Weights of a small GPT-style language model, trained from scratch on English Wikipedia: rotary positions.
Each number is 128 + 24 x the weight over its row's rms, rounded and kept within 0 to 255. Layers, rows and columns count from 0. The size above them is the row's rms in percent of the matrix's.

# layer 5 attention output (transposed), 256x224, rms 0.0855, rows 58-63,121-127,185-190,249-254, columns 0-223
size [113 100 103 101  90  91 106  89  91 100  92  98  95 104 108  98 108  91 109 100 105 116  96 109 101]
[[125 133 145  86 151 154 114 119 149 156 123 134 107 133 155 100 125 108 132 146 126 143 142 120 136 121  99  97 122 101 124 136 125 150  89 140 142  87  95 115  73 163 115 127  91 112 120  87 114 111 134 120 107 112 103 166 108 153 116 101  95 116 130 135 167 165  86 127 108 133 168 121  96 143 119 145 101 110 107  99  98 141 151 120 115 100 128  75 161  96  95 140 127 136  90 143  98 124  94 152 149 140 145 145 131 107  80 145 135 156  94 155 100 147 144  92 147 146 108 162 132 119 150 151 112 160 159  84  96 169 138 113 131 139  89 128 193 126 156  92 151  87 129 123 106  98 132 122 148 123 144  96 103 174 146 128 133 112 135 125 134 124 128 110 165 113 113 118 145 104 111 116 152 179 150 170 139 123 138  97 127 149  94 160 157 139 149 118 127  92 101 115  98 149 140 143 134 147 130 149 145 121  92 170 111 111 130  77  72 171 123 115 106 133 119 125  99 159 102 146 136 167 162 152]
 [155 119 106 131 130 140 134 183 158 119  98 173 131 126 140 115  92 119 149 102  86 145  92 104 128 124  81 162  94 134 100 106  90 115 164 143 154 143  76 128 113 130 107 133 122 103 134  96 155 119  96 102 132 152  93 119 126 145 111 124 174 128 149 153 102 127 158 118 123 111 133 127 137 128 113 109 123 123  94  88  93 116 114  83 129 157 154 126 149  85 134 123 145 102 153 149 168 144 148 121 131 158 205 134 143 138 140  87 113 135 130 150 122 163  89 146 130 110 172 131 138 126 138 171 140 120  74  98 121 129 129 144 171 134  95 124 150  84  36 173 112 100 140 118 168 135 138 114 129 140 112  94  95  85 129 150 121 150 167 119 112 112 144 140 160 105 112 170 125 135 108 129 142 111 144  87  93 138 136 152 107 118 141 155 145 124 125 136 123  95 109 123 144 107 127 150 112 116 111 139 161 135 131 121 126  99 149 179 126 142 145 103 125 131 114  96 131 132 105 132 119 164  98 149]
 [143 100 154 123 150 134 105 153 119 100  97 156 115 121  93 120 140 106 124 112 141 119 132 101 151 132 139 123 120  73  83 135 110 139 119 113 125 132 142 100 131  72  99 124 131 133 190  93  98 110 149 102 144 139 117 150 147 181 128 134 144 113 109 127 107 110 159 101 139 140 161 137 126 108 115 126 153 179 105 157 134 126 137 142 137  98 133  90 142 152 118 132  96  96 149 109 160 108 122  97 122 106 131 126 124 144 152  92 130  89 106 126 138 109 132 113 182 104 131 119 139 100 102 109 121 150 117 138 149 119 145 137 117 110 103 109 117 147 119  99  93 127 101 137  97 103 129 135 129 108  83 140 168  51 130 124  69 135 113 140 118 101  99 134 154 167  70 168 144 154 112 136 119 159 116  88 125 138 118 161  85 160 107  86 150 125 128 147 130 149 100 117 119  77 103  91 132 119 147 104  85 112 141  63 153 112 140 170 118 144 124 163 140 142 145 128 109 119 113 143 150 112 187 104]
 [127 121 133  92 131 141  99  69 133 141 106 153  89 139 136 114 139 102 141  84  87 115 113 114 101 155 141  86  99 124  82  87 115 132 110 132 130 140 112 123 136 128 124 152 122 135 145 123 146 149 124 148 108 117 133 137 113 122 104  88 124 114 146 117 132 160 161 162 111 144 150 125 105 168 119  71 122  91 149  88 130  93 142 138 115 103 146  71  85  98 167 118 120 137 129 146 150  75 114 138 121 160 153  95 135 114 116  76 130  78  90  95 113 149 126 152 107 113 128 149 140 133 134 155 108 123 117 120  85 148 157 132 132 135  88 116 135 109 162 135 169 116 108 153 130 166 152 106 144 135 112 130 100 114 125 103 107 119 161 104 110  93 162 155 109 136 130 154 133 121 102 120 176 129 139 107  33 100 128 151 107 141 128 144 144 141  73 123 105 102 117 117 105 112 140 144 104 118  92 168  91 126 115 103  85 113 144 148  89 127 139 123  88 154 115 110  98 121 115 117 113 141 132 162]
 [136 106 129 138 131  91 109  69 131 131 109 139 109  88 118  85 177 145 130 109 121 121 169 122 107 119 136 146 153  88 103 112 143 108 136 119 150 153 142 130 166 132 141 116 176 134 179 147 129 170 124 136 142 156 102  91  97 100 167 139 186 155 119 102 107 130 168 127 137 109 143  93 139 122 107 150 121 114 134 131 135 129 118 153 113 101 112 157 127 119 142  80 161 116 162 113 145 119 129 103 110 114  79 126 121 109 124 100 134  90 141 114 138  97 120 109 162 113 120 146 143 105 109 146 129  63  98 144 136 139 156  97 159 123 189  85 138 146 142 107 106 126 117 138 131 119 122 127 150 162  84 152 138 140 177 121 112 142  93 166 117 133 146 127 146 119 151 155 124  94 162 154 142 172 102 119  91  88 126  95 141 120 131  79  93 156 107 116 125 118  88 136 123  97 103 110  83 130 151  93 110 101 103  61 126 134 132 160 164 131 141 125 133 124 129 131 118 123 136 142 173 102 107 120]
 [119 111 168 159 103 124 155  49  96  95 133 156 106 118 106 161 152 150 136  94 150  67 118 152 116 142 146 129  91 113 165 138 134 148 147 136 121 164  89 104 132  88 142 117 122 133 146 126  99 162 183 128 120 130 134  96 132 128 129 100 118 122 135 147 110 140 140 100 154 131 102 157 114 154 132  96 140 101 131 143 182 128 154 116 124 104 113 141 101 145 172 127 113 112 166 110 102  83 115 100 144 139  98 144 100 133 162 179 127  55 126  82 128 114 156 109  99 109 148 154 181 199 120 143 131 150 150 141 155 131 133 117 102 119 168 144  82 144 135 127 142 134 133 137 134 134 121 116 125 140 118 176 156 118 125 136 125 149 106 138 101 116 120 111  86 140 122 177  91 138 111 123 134 123 143  81 144 103 114 128 116 146 138 132 120 124 130 143 127 191 122 157 119 131  99 129 141 139 123 117 130 107 158 179 127 123 138 128 142  77 137 122 110 131 135 175 126 147 143 122 152 108 140  92]
 [146 144 103 131 146 132 159 154 146 139  91  84 139  93  44 122 147 130 147  91  98 104 121 138 171 101 130 141 122 142 153 116 106  93 189 135 132 117 125 129 151 113 111 107 114 149 108 125 122 119 123 126 103 145 134 168 113 140  83 114 156 138 109 140 113 116 129 144  93 114 126 194 137 133 138 157 107 105 105 109 130 126  77 134 108 168 108 117 120 149 121  99 104 102 127 133 155 169 121  98 103  95 126 141 146 153 126 133 122 132 103 186 128 113 128 115  83 162 123 143 109 150 135 108  99 170 117 129  85  93  86  91 163  76 119 136 150 115  77 130 119 142 147 129 188 114 121  86 102 129 127 125 145 163 161 123 121 108  99 128 125 130 132 131 153 134 163 147 107 149 104 109  99 132 132 124 106 119 143 134 153 117 144 169  79 166 132 116 143 186 137 129 144 111 139 107 143 120 101 131  49 109 132 138 107 110 161 121 120 126 141 127 100 142 119 102 116 135 142 132  87 123 100 119]
 [122 133 128 104 147 137 161 105 169 143 149 140 149 123 147 130 116 101 129 128 107 154 172 135 121 125 118 143 100 122 126 113  89 154  89 144 153  85 144 146 133 133 113 143 127 112 100 127 108 122 134 143 113 104 149 126 114 207 111 105  36 131 116  97 150 119 127  99 129  93 104 111 123 163 138 134 117 137 132 109  96 118 156 144 111 132 122  83 135 115 148 105 131 170  41 126 113  96 108 141 158 159 172 137 117 111  94 165 135 161 144 152 146 111 148  98  80 144  89 131  97 114 135 124 113 146  87  63 108 123  81  82 106 104 115 113 151 111 145 153 130 128 106 118 130 120 106  62 138 161 140 128 146 117 137 168 109 111 140 155 122 158 123 131 103 145 139 136 146 119  79 128 152 148 151 130 115 158 134 111 172 154 145 148 142 112 143 139 149 155  90  97 140 165 172 130 138 110 122 151 148 125 138 155  86 118 161 123 133 128 123 111 116 109 131 151 122 126  97 144 111 138 133 121]
 [150 116  99 109 183 110 145 182 142 113 134 162 157 119 129 133  95 160 148 126 108 138 114 106 127  79 148 135 129 159 131 145 142 114 161 143 134 126  96 113 108 112 119 123 128 100 110  99 145  91  89 124 127 128 134 149 120 165  99 118 149 132 123 133 105  97 117 141  64 112  95 145 162 121 111 113  67  93  79 124 102 112  63 142 165 182 144 111 149 138 118 139 129  84 155 119 144 121 144 117 124 127 164 107 136 162 100  87 155 114 152 172 120 138 136 159 119 143 128 135 118 144 117 144  82 117 104 106  91 129 121 154 152 135  76 113 145 116  56 131 107 136 150 133 162 137 157  91 139 111 143  92 124  97 117 134 123 151 123 115 100 156 141 149 149 114 157 165 123 127  92 104 150 121 150 106 104 152 152 139 121  95 128 122 121 117 122 101 112 108 121 123 150 101 114 132 120 132 137 155 149 115  74  96 125 159 133 121 143  93 144 132 178 159 114 113 137 114 131 142  61 158 102 121]
 [173 113 148 126 142 127 124 132 134 129  91 165  99  89 146 116 131  88 129 117 154 139 140 132 170 156 143 122 152  73 135 121 101 140 128  88 136 147 123 115 142  94 120  99 152 143 167  92 155 144 152 138 145 143 127 129 158 177 180 115 105 146 107 142 111 100 156 116 102 132 153 161 134 115 122  95 135 144  84 140 157 141 147 152 105 102 121  82 119 138 136 143 140 139 158 113 149 127 112 126 102  91 133 112 135 116 101  93 148 119 154 116 140 111  97 131 160 150 116  94 122  97 144 159 140  96 131 129 135  94 154 111 145 140  87  82 105 131 138  90 105  89 102 149  90 137 146 139 144  99  78 171 113  65 105 134  92 131  76 136 149  87 128 145 148 134 100 164 120 122 138 164 113 159 112 121 136 162 143 137  96 158 134  93 119 123 108 128 120 102 116 132 118  51 128 105 130 141 128 100 108 115 142 115 167 123 154 162 126 163 133 154 162 124 129 152  93 166 104 126 175 109 137 128]
 [134 111 122 118 127 130 104  19 121 124 146 133 144 158 147 128 116 116 164  88 117 132 104 129 139 136 129 109 134 130 109 122 127 171 137 136  99 103  81 108 147 118 134 171 104 149 123 131 128 157 105 157 124 145 131 156 123 128 151 130 114 111 151  92 123 150 147 123 113 111 121 136 133 170 125 100 120  86 143 102 146 105 144 143 145 118 120  37  97 150 152 123 118 124 155 118 134  53 142 127 142 138 154  93 114 105 127  97 139  77 117  92 117 137 167 151 126 134 121 130 102 146 123 141  94 139 102 141  90 122 159 141 123 116 129 133 104 132 178 146 144 151  96 131 146 137 147 110 139 145 112 105 101 100 143 115 114 126 167  85 122 111 124 138 111 123 130 136 107 124 108 138 201 106 139  96  32 117 101 121 123 130 143 143 105 144  73 144 109 123 112 142 105 102 152 147  99 131 127 140 136 133 130 108  84 155 126 139 108  89 154 120 112 112 182 117 107 118 131 118 113 146 149 135]
 [151 115 118 117 143 122  50 110  87 116  93 110 128 111 136  78 148 128 140 111  98 133 107 130 127 148 126 122 163 112 120 110 152 144 147 133 169 172  97 117 140 106 129  78 154 144 126 138 135 185 113 105 109 138 112 125 105 100 177 154 203 117 118 110 125 135 160  98 105  95 175 124 109 117 105 153 159 119 114 101 110 149 106 117 105 123 114 174 117 111 145 109 142 109 150 106 151 132 134  77 147  84 104 140 129 125 128 105 138 118 107 151 121 117 142 109 156 134 104 135 139  90 127 134 135  70 130 149 147 136 156  71 177 108 159  96 116 148 157 112 142 109 133 103 111 136 126 140 124 149  88 146  83 152 154 134 136 165 126 113 144  72 139 132 162 125 154 153  94 100 159 159 151 165 108 131 132 108 107 125 129 108 139 124 111 187 132 107  84 118 119 140 122  70 120 127  95 140 124  87  96 110 109  89 148 141 119 147 142 148 127 103 125 110 130 126 111 141 145 144 121 113 128 124]
 [130 110 111 152 150 129 143  97 138 106 135 119 119 115 132 129 142 144 151 118 105 108 116 143 157 111 138 112 153  60 108 162 122  99 184 133  96 150 170 122 144 121 130 117 144 136 149 137 122 162 183 144 127 176 117 106 186 114 108 100 113 150 143 179 112 155 158  89 123 121  98 137 131 144 129 123 140 107 114 136 155 121 145 113 137 126 126 138 108 141 197 110 132 120 168 117 127 125 100 155  92 137  90 125 108 143 148 122 134 117 116  80  92 114 100 156  60 151 161 155 179 181 149 146 114 147 116 142 133 121 141 160 110 150 165 162 146 128 176 107 143 119 133 179 162 156 144 114 146 126 107 176 133 118 139 121 106 125 101 131 143 103 132 144 126 113 120 173  70 149 149 116 130 139 138  95 158 140  99 111 129 158 140 110 135 109 149 131 153 150  98 147  97 130 108 118 127 132 125 123 114 148 156 180 135 116 142 126  92 136 162 146 136 105 131 186 109 153 147 137 175 128 107 104]
 [119 152  92 127 101 118 133 154 132 135 126 135 123 108  45 113 157 123 114 115  93 151 128 130 122 139 145 111 111 143 109 124 139 122 197 129 152 129 182 117 137  66 125 145 134 174 131 106 119 122 130 131 131 139 167 179  81 129  90 122 152 124 137 154 132  79 142 138  99 131 130 172 112 146 118  95 132 100  78 137  69 130 118 136 147 123 138  98 104 147 134 111  98 119 120 150 123 121 144 105  79  81 111 170 143 164 126 116 136 118  79 139 102 142 128 131 101  88 116 150 103 107 145 105  70 151 114 105  60 137 131 120  75 110 129 144 144 128 125 109 104 102 135 137 142 104  99 113  97 121 141 110 145 139 152 116 140 142 112  92 105 109 120  95 128 157 172 104 160 143 111 127 142 123 130 135 115  96 166 145 160 114 130 128 133 153 103 126 140 155 133 108 157 114 128 109  97 146 141  98 107 125  86  97 155 124 179 123  78 137 150 132 120 103 111 110 116 123 113 109 109 103 118 153]
 [156 161 154 122 139 185 123  96 149 117 190 168 112  84 100 125 143 123  88 131 131 142 163 151 118  84 111 105 142 148 162 108 159 164  85 117 155 109 108 137  98 131 146  98 121 142 119  82  95 115 139 151 132 102 112 157 134 161 114 100 107  89 116 135 160 156 155 126 142 147 136  92 112 122 130 162 143 128 117 119  88 127 145 110  88 141 120 128 122 161  82 124 130 125 103 137 103 111  95 162 178 146 136 127 137 104  95 147 148 139 157 143 107 115 121 110 130 165  91 130 125 112 135 128 108 158 122  83 120 128 128 122 140  94 150 163 109 152 153 150 150 107  93 113 127 121 139 105 147 116 151 112 109 158  97 164  92 129 113 172 161 114  99  88 133 111 101 133 151 143  80 111 144 160 147 147 109 191 152 134 151 177 131 155 117 139 137 139 131 146 103 117 129 164 145 157 137 119 164 120 145  94  90 165 116 100 144 127  85 128 116 107 117 138 160 151 148 138 127 122 176 112 103 115]
 [122 130 106 133 139 112 150 162 151 129 130 132 101 133 136 168  95 117 117 124  93 114 127 153 149 107 133 152 100 141 154 123 124 118 236 156  85 158 163 113 115 125 110 179 120 115 140 130 130 137 113 127 141 136 103 128 102  92 116 126 179 137 150 127 121 134 163 144 118  80 130 114 172 148 151 136  94 108 138 117  95 112 113 135 155 144 166  97 134 132 103 141 144 145 143 127 132  99 137 100 139 118 143 117 118 160 164  99 110 152  91 153 127 161 113 189  75 138 132 121 118 124  97 122 130 121 142  93 107 150  97 164 118 120 107 165 112  93 119 167  98 151 118 163 207 106 106 114 140 130 137  59 139 112 130 101 125 111 152 128 101 167 112 106 157 154 120 136 127 142 111 129 133 126 164 129  90 148 109 159 139 131 124 126 137 161 123 174 153 121 139 137 115 126 120 131 115 145  95 105 183 152 108 146 112 109 122  98 128  96 169 139 144 118  90  81 127 130 115 139 122 143 104 108]
 [142 116 135 149 141 113 115  93 137 118 111 116 113 116  95 145 144  97 120  80 160 138 126 101 146 119 153 141 130 105 105 130 115 107  98  82 113  96 153 115 163 120  87  94 141  58 151 107 113 122 132 132 153 141 117  89 180 155 114 107  92 148  91 123  98 113 106 137 177 112 138 198 109 104 122 141 168 163  86 143 166 103 156 129 124 121 101 126 110 125  95 151 154  89 127 115 123 139 155 121 100 137 139 110 131 119 144 140 141 147 162 106 139 112 128 110 158 129 145 150 152 133 132 101 148 122  96 130 142 119 136 115 146 138 161  91 127 110  79 103 114 138  87 107 128 109 160 122 159  97 126 174 149 122 154 172 109 111  95 164 122 139 137 121 139 109  83 135 103  97 127 117  91 123 133 135 122 145 139 155 112 162 115  69 123 112 119 141 133 155 115 132 154  72 125 119 141 132 166 131 108 101 159  67 139 135 131 138 148 145 120 125 133 131 129 142 136 170  73 168 166 118 165 104]
 [140 145 150 111 124 101 114  62 108  94 131 127 126 133  84 136 119 173 163 170  92  92 118 158 123 139 118 109 123 114 154  93 136 138 128 122 149 145 105  96 106 136 123 142 137 161 153  97 110 135 148 133 140 151 134 105 136 146 147 152 150 101 128 123 145 162 163  84 155  78  96  62 147 154 161 119  96 130 130 163  99  95 129 136 110 126 127 108 138 155 132 107 112 132 124 102  55  50 133 165 126 172 121 102 132 118 135 128 138 131 102 107 134 124 140 141  96  86 118 117 116 124  96 139  70 124 138 113 103 124 169 116 142  99 116 151 127 144 169 140 139 122 132 143 146 138 125 140 171 124 131 121 129  91 130 113 132 157 174 109 132 134 134 163  97 122 105 114 148 149 157 110 128 180 151 117 126 148 160 149 130 158 136 124 151 124 105 107 104  80 138 105  82 119 157 111 101 139 118 128 137 107 108 142 138 146  76 103  87  98 114 118 141 102 173 101 115 119 119 103 136 125 110  86]
 [142 130 113 129 149 118 118  87  82 103  94 114 144 112 119 112 127 155 133 149 128 107 113 101 131 136 151 130 158 123 106 141 153 143 108 109 151 163 159  88 145 110 124 116 185 143 146 144 137 115 126 125 133 142 146 111  73 148 164 140 199 123 121  82  86 110 146  98 150  68 147 155 135 117 138 173 114 104 152 125 151 122 112 116 107 129 121 167 135 145 141 116 127  97 131 128 166 119 173 110 112 100 104 150 128 136 136  99 113 137 122 149 138 102 116 116 136  87 124 116 125 125  93 118 111 102 153 161 156 135 142  76 127 129 178 140 126 150 198  98 118 145 133 130  86 129  99 111 122 136 123 167 139 159 179 119 112 142 139 133 144 114 128 116 130 138 165 104 103 128 142 110 133 174 102 132 146 146 142 108 172  96 118 104 130 156 130 117  87 105 121 140 104 119 126  96  99  77 163 117  32 126  93 110 143 160 102 132 129 118 101 106 159 109 135 106 115  88 136 134 143 114 124 127]
 [165 122 116 138 140 149 129 178 103 136  99 131 114 132  83  98 156 139 149 134 146 112 114 128 108 137 126  89 127 105 128 123 122 114 185 110 116 137 121 180 105 102 144  84 141 169  89 151 128  97 164 114 115 115 166 145 101  84 112 119 124 126 110  79  95 170 125 133 124 128 121 129 108  85 109 121 185  84 120 136 160 144  81 128 130 148 114 149  71  92  95 151 109  73 113 137 138 175 128  98 146 105 113 120 139 108 139 120 148 100 136 103 149 133 125 167 137 141 151 131 100  99 114 135 101 125 121 104 123 123 134 135 108 153 116 113  68 128 146 109 143 112 136 176 118 113 121 157 142 137 114 109 131 113 168 139 112 129 153 119 125 134 121 126 133 123  84  83 145  88 123 156 130 112 142 115 127 132 108 110 119 104  88 142 136 115 122 104 132 183 127 106 184 147 120 137 118 105 142 180 156 183  92  87 136 120 148 135 127 111 119 113 155 128  96 119 129 139 153 109 195 114 163 128]
 [132 140 111 119 117 147 127 165 126 122 109 181 131  95 163 119 125 153 129 131 112 178 144  98 138 131 157  91 139 147 111 141 163 133 162 114 152  74 155 147 121 117 118 129 123 104 134 142 159 106 123 112 106 142 152 144  99 166 123 155 148 126 120 114 168 131 124  90 119 134 148 140 130 114 126 164 129 146 110  96 126 131  94 107 169 155 135 111 126 118 145 141  81 107 158 140 203 130 143 188 131 154  67 142 147 147 118 134 147 117 128 134 113 142 109 115 107 134 142 132 110 100 102  97 123  60 119 102 134 149 101 130  93 161 146 110 153 118 169  99 141 133 119 109 129 142 187 112 143  99 136  88 143 199 163 104 101 164 119 124 146 142 105 126 148 140  84 132 160 141 160 108 182 111 118 125 122 143 150 119 122 110 107 121 113 133 110 103 114 124 141 104 112 149 134 123  99 142 107  93  80 176 138  88 152 159 137 166 127 134 151 129 105 136 105  87 111 133 133 106 139 170 154 103]
 [204 112 118 177 112 152 123 175 114 131 107 129 132  89  50  90 139 122 142 138 131 150 120 120 104 153 115 151 107 112  86 120 117 159 151 139 131 133 159 126  99 155 125  79 131 142 134 137 135 125 154 117  96  88 125 103 126  98 107 122 178 132  99 100 107 138  99 125 111 110 149 155 143 136 113 109 151  90 119 105 120 166 103 118  91 116 131 174 116 108  95 115 125  69 131 153 142 184 155 164 164  97 136 185 132 139 164 139 115 159 131 121 121 155 123 112 161 141 150 103 138 115 142 142 152 105 138 110 142 117 141 128 164 148 143 125  89 110  69 148 139 123 115 174 123 123  78 164 137 133 117 103 123 136 188 107 139 141 166 151 136 147 157 129 129 149 110 127 154  98 147 109 158  81 143 126 122 150 130 107 116  81 106 149 124 117 111 132 115 146 112 148 151 152 113 157 114  97 130 160 161 128 132 102 121 128 147 140 123 131 133 137  89 127  90  98 164 124 124 133 110 111 122 130]
 [127 155 137 137 152 151 130  87 114 108  68 129  78 156 123 108 155 137 132 113  98 143 140 109 118 144 171 130 126 130 112 129 142  91 130 121 106 108 118 133 144 100 122 116 176 161 111 159 134 116 156 150 121 126 142 143 145 140 112 124  58 135 159 127 121 144 115 121 110 174 159 150 158 157  99 104 128 154 120 135 143 176 121 105 134 129 117 102 106 166 123 102  68 101 126 166 184 107 125 138 144 138 108 160 130 135 142 115 103 119 143 103 138  83 137 132  98 136 107  88 117 105 102 132 135 136 151 143 130 120 145 162  95 149  71 119  51 111 129 127 137 140 112 138 190 152 168 150 161 131 140 150 144 107 119  68 109 139  98 118 152 115 134 157 106 155  95 119 150 144  80 108 125 127 153  77  70 143 146 166 105 123 128 125 145 134 132 127 116 123 153 133 105 108 126 131 119 123 117 169 123 157 134 115 152 156 132 199 127 128  82 132 134 151 132 143 105 154 117 125 120 126 130 114]
 [123 122 157  78 106 144 115  47 126 146 130 152 111 152  88 109 153 111 103  90 123 125 118 113 115 148 122 104 111 103  77 138 131 150 149 125 116 111 151 112 168 158 121 111 119 163 139 132 151 142 125 161  81 135 122 158  99  89  99  88 169 136 122  88 133 156 148 197 119 132 151 135 100 149 136  93 168 114 143  81 138 102 140 136 134 104 111  68  93 116 144 136 122 133 134 178 167  99 115 125 109 131 138 129 124 136 122 100 112  90 109  95 131 176 100 136 150 126 109 125 105 115 150 139 163 105 102 124 100 109 130 132 115 140 165 140 118 153 124 128 155 125 100 166  94 136 149 112 127 119 136 117 120 137 146  94 117 100 144 114 149  98 138 168 141 138 152 117 151  95 129 130 159  94 112  96  43 122 121 108 132 112 147 128 115 135  88 137 138 121 110 113 149 124 114 123  92 120 122 148  98 131 103 126  78 121 169 145 110 117 147 146  84 152 114  91 103 135 139 116 137 108 151 161]
 [111 143 150  87 106  83 125  48 104 151 134 124 139 122 101 132 163 109 148 102 110 123 113 115 159 127 122 164 166 116 120 137 111 130 119 132 101 162  59 103 189 122 132 120 107 136 135 138 108 184 149 134 139 142 107 133 137  85 120 157 142 146 147  98  97 177 135 152 167 115 122 104 109 105 115 139 135 117 151 115 149 105 123 134 154  94  91  78 135 108 120 115 171 150 147  85  98  97 148 101 115 138 127  91  95  96 126 111 140  75 144 133 175 161 144  91 136 129 121 117 127 123 132 158 141 168 130 131 145 119 140 126 102 122 118 140 113 178 145  93 110 127 143 151 129 129 141  98  98 123 144 177 126 107 138 126 117 110  94  97 121 142 140 132 133  99 148 108 103 107 116 146 102 128 116 153  99  98  78 137 136 112 157 122 107 166 161 150 134 123 109 157 146  99 125 118 124 162 163 132 147 104 105  88  96 127 128 146 177 139 170 140 162 137 122 136  99 128 131 171 157 143 102 132]]
# layer 5 attention value, 64x224, rms 0.0845, rows 58-63, columns 0-223
size [105 101 105 101  97  94]
[[154 152 139 143 151 168 171 130 119 146 157  85 117 152 136 144 173 117 102 114 124 101 163 149 110  99 150 132 145 134 105 113 134 126  93 132 114  97 112 122 157 142 125 165 106 122 134 110  90 116 105 133 130 129 130 122 107 107 115 125  95  85 159 137 116 145  75 137 129 158 144 150 103 124 110 115 105 130 111 103  99 148 119 119 125 158 159 117 106 110 109  67 120 137 154 102  80  90 120 109 116 136 128 147  77 133 149 144  86 121 149 135 113 148 109 146 145 139 115 146 143 122 168 126 100 165 104 117  99 152 121 119 110  95 147 144 152 141 126 166  96 119 137  80 126 171 142 165 139 116 119 115 100 119 128 132 133 119 152 195 129 136 124 134 128 112 182 126 167 109 114 111 120 133 126 123 130 126 137 118 129 178  74 148 170 138 125 125 141 140 120 137 112 140 140 144 183 153 179 179 122 117 138 180  78  86 126 138  55 112 158 132 146 150 176 137 137 155 139 147 147  99 143 154]
 [122 111 106 107 151 160 138 142 167 126 130 161 128 152 123 151  97 107 112 101  86 116 125 113 134 144 102 131  93 144 149 103 157  84 164 120 109 145 111  70 116 116 109 157 100 153 133 100 104 151  89 156 113 109 147 136 150 118 137 104 148 108 149 111 122  70 148 119 100  97 125 113 161 144 156 137 108 125 164 119 120 116 163 114 127 103  97  79 157 120 136 156 116 101  99 145 127 125 119 132 106 134 136 159 138 135 178 123  90 129 151 134 147 126 111 171 100  81 130 106 111 113 116 202 105 129 122 108  94 132 102 137 141 134 109 124 157 138 134 109  68 116 141 113 154  85 121 173 116 101 113 128 125 116  88 123 120 100 162  92 135 114 116 113 158 164 103 146 145 137 100 113 107 168 141  91 135  98 120 146 114 123 142 150 138 148 123 123 135 167 108  78 122 122 127 152  98 139 121 139 139 140 121 166 117  58 142 144 103  90 100 131 155 149 142 111 172 123 180 142 153 176 129 118]
 [144  97 159  99 121 106 121 133 152 165 134 122 166  67 123 139  71 124 100 133 120 133 153 122 110 129 139 141 117 171 175 139 147 173 121 137 142 102 131 134  99 105 125  89 155 116 140 134 124 164 108 128 126 116 136 135 103 140 134  90 123 128 136 110 138 133 122 169 130 149 149 157 134 114 155 158 113 131 131  87 130 159 101 134 114 102 153 112  97 124 107 168 126 118 142 167  76 146 100 150 144 126 163 134 153 120 124 160 131 164 166 130 150 102 127 166 146 114 153 124 125 142 125 101 122  96 142 103 181 117 112 138 144  89 102 114  96 182 121 128  97 108  55 107 117 113 117 129 115 128 129 157 123 143 128 154 158 158 166 139  98 133 136  76 152 140 150 178 103 161 171  98 158 147 131 140 127 116 128 133  89  93 109 147 153 124 124 140 134 165 123 131 153 154 122  78 187 117 143 162 120  95 141 154 130 140 137 145 120 136 100 118 132 136 146 151 122  98 180 154 163 128 156  83]
 [137 130 108 116 117 115 129 109  87 100 125 111 149 131 126 110 119 108 107 112 102 123 113 115  98 160  97 139 140 146 139 125 135  76 130 107 118 145 125 135 130 110 124 102 134 110 144 125 126 120  95 113 157 153 149  95 166 135 120 149 152 131 120 132 115 135  87 133 143 152  75 156 148  97  91 152 109  82 111 176 128 151 122 129 151 135 161 119 160 142 127 128 165 131  92  88 105  70 128 134 114 156 108 111 103 131 107 127 101 174 163 115 107  91 122 167 116 107 160 104 105 165 138 141  95 153 120 109 141 118 118 138 152 121 102  79 146  66 118 117 109 138 100  50 126 127 134 131 117 105 163 106  87 100  85 100 104 131 122 147 111 121 130 120 116 165 150  99 151 128  95  87 112 162 120 109 132 132  87 113 106 134 139 137 176 112 130 113 115 178 158 148 128 119 133 200 125 147 144 146 126 141 149 151 154 110  83 142 139 139 129 174 161 165 140 117 106 120 169 136 115  95 158 149]
 [119 150  86 155  69 149 124 133 119 141 116 145 122 106 110 129 134 119 130 202 158 126 129 104 129 125 109 146 126 139 136 105 114 116 151 166 162 157 161 178 101 163 144 161 153  86 172 133 126 114 123  97 159 109 139 144 109 138 183  99 138 154 141 125 176  64 128 162 142 124 166 131 151  75 102 162 109  88 115 135 140 136 129 130  99 129 152 146 100 149 140 132 117 150 125 103 116 131 125 134 132 104 157 128 156 208 140 121 120 174 126 144 123 120 142 133 106 133 149 145  94 124 138 138 126  99 120 153 134 117 136 128 143  68 121 113 143 141 139 151  96 115 128 141  97 112 142 122 167 165 147 130 131 136 100  82 153 161 105 101  99 117 124  91  99 139 109 132  85 117 145 127 147 148 112 138 113 141 128  98 110 114 142 114 162 171  89 146 117 125 139 149 128 121 157  90 112 157 142 112 117 132 144 115 188 165 117 127 144 135  81  98 111 109 129 100  87 144 104  90 149 126 113 123]
 [114 160 176 147 143 121 113 117 179 133  81 131 145 109 112 169 111 122  94 123 157 141  88 134  99 124 138 123 148 143 116 118 165 162 127 150 128 167 158 149 115 109 144  89 154 138 125  92  93  95 113 136 150 112 122  94 116 147 127 147 103 178  67 139 102 154 148 155 108 116 111  82 140 132 135 178 155 132  80 125  99 143 147  96 151 130 161 162 153 111 114 168 113 111 144 177 127 143 103 101 102 109 103 103 172  93 144 138 143 132  93 165 121  69 148 109 130  92 120 130 115 153 146 106 116 140 112 142 153 126 121 108 140 118 124 106 116 156 113  86 111 139 111 174 119 122  91 173 116 119 159 151 124 160 113 114 112 140 136 163  97 107 137 108 151 116 113 155 114  89 112 125 139 104 123 127 141 114 132 132 121 116 121 172 104  81 128 135 136 123 148  87 148 156 111 122 146 113 145 107 111 101 107  92 137 137 153 155 136 138 144 132 125 148 111 151 189  99 165  77 126 141 113 106]]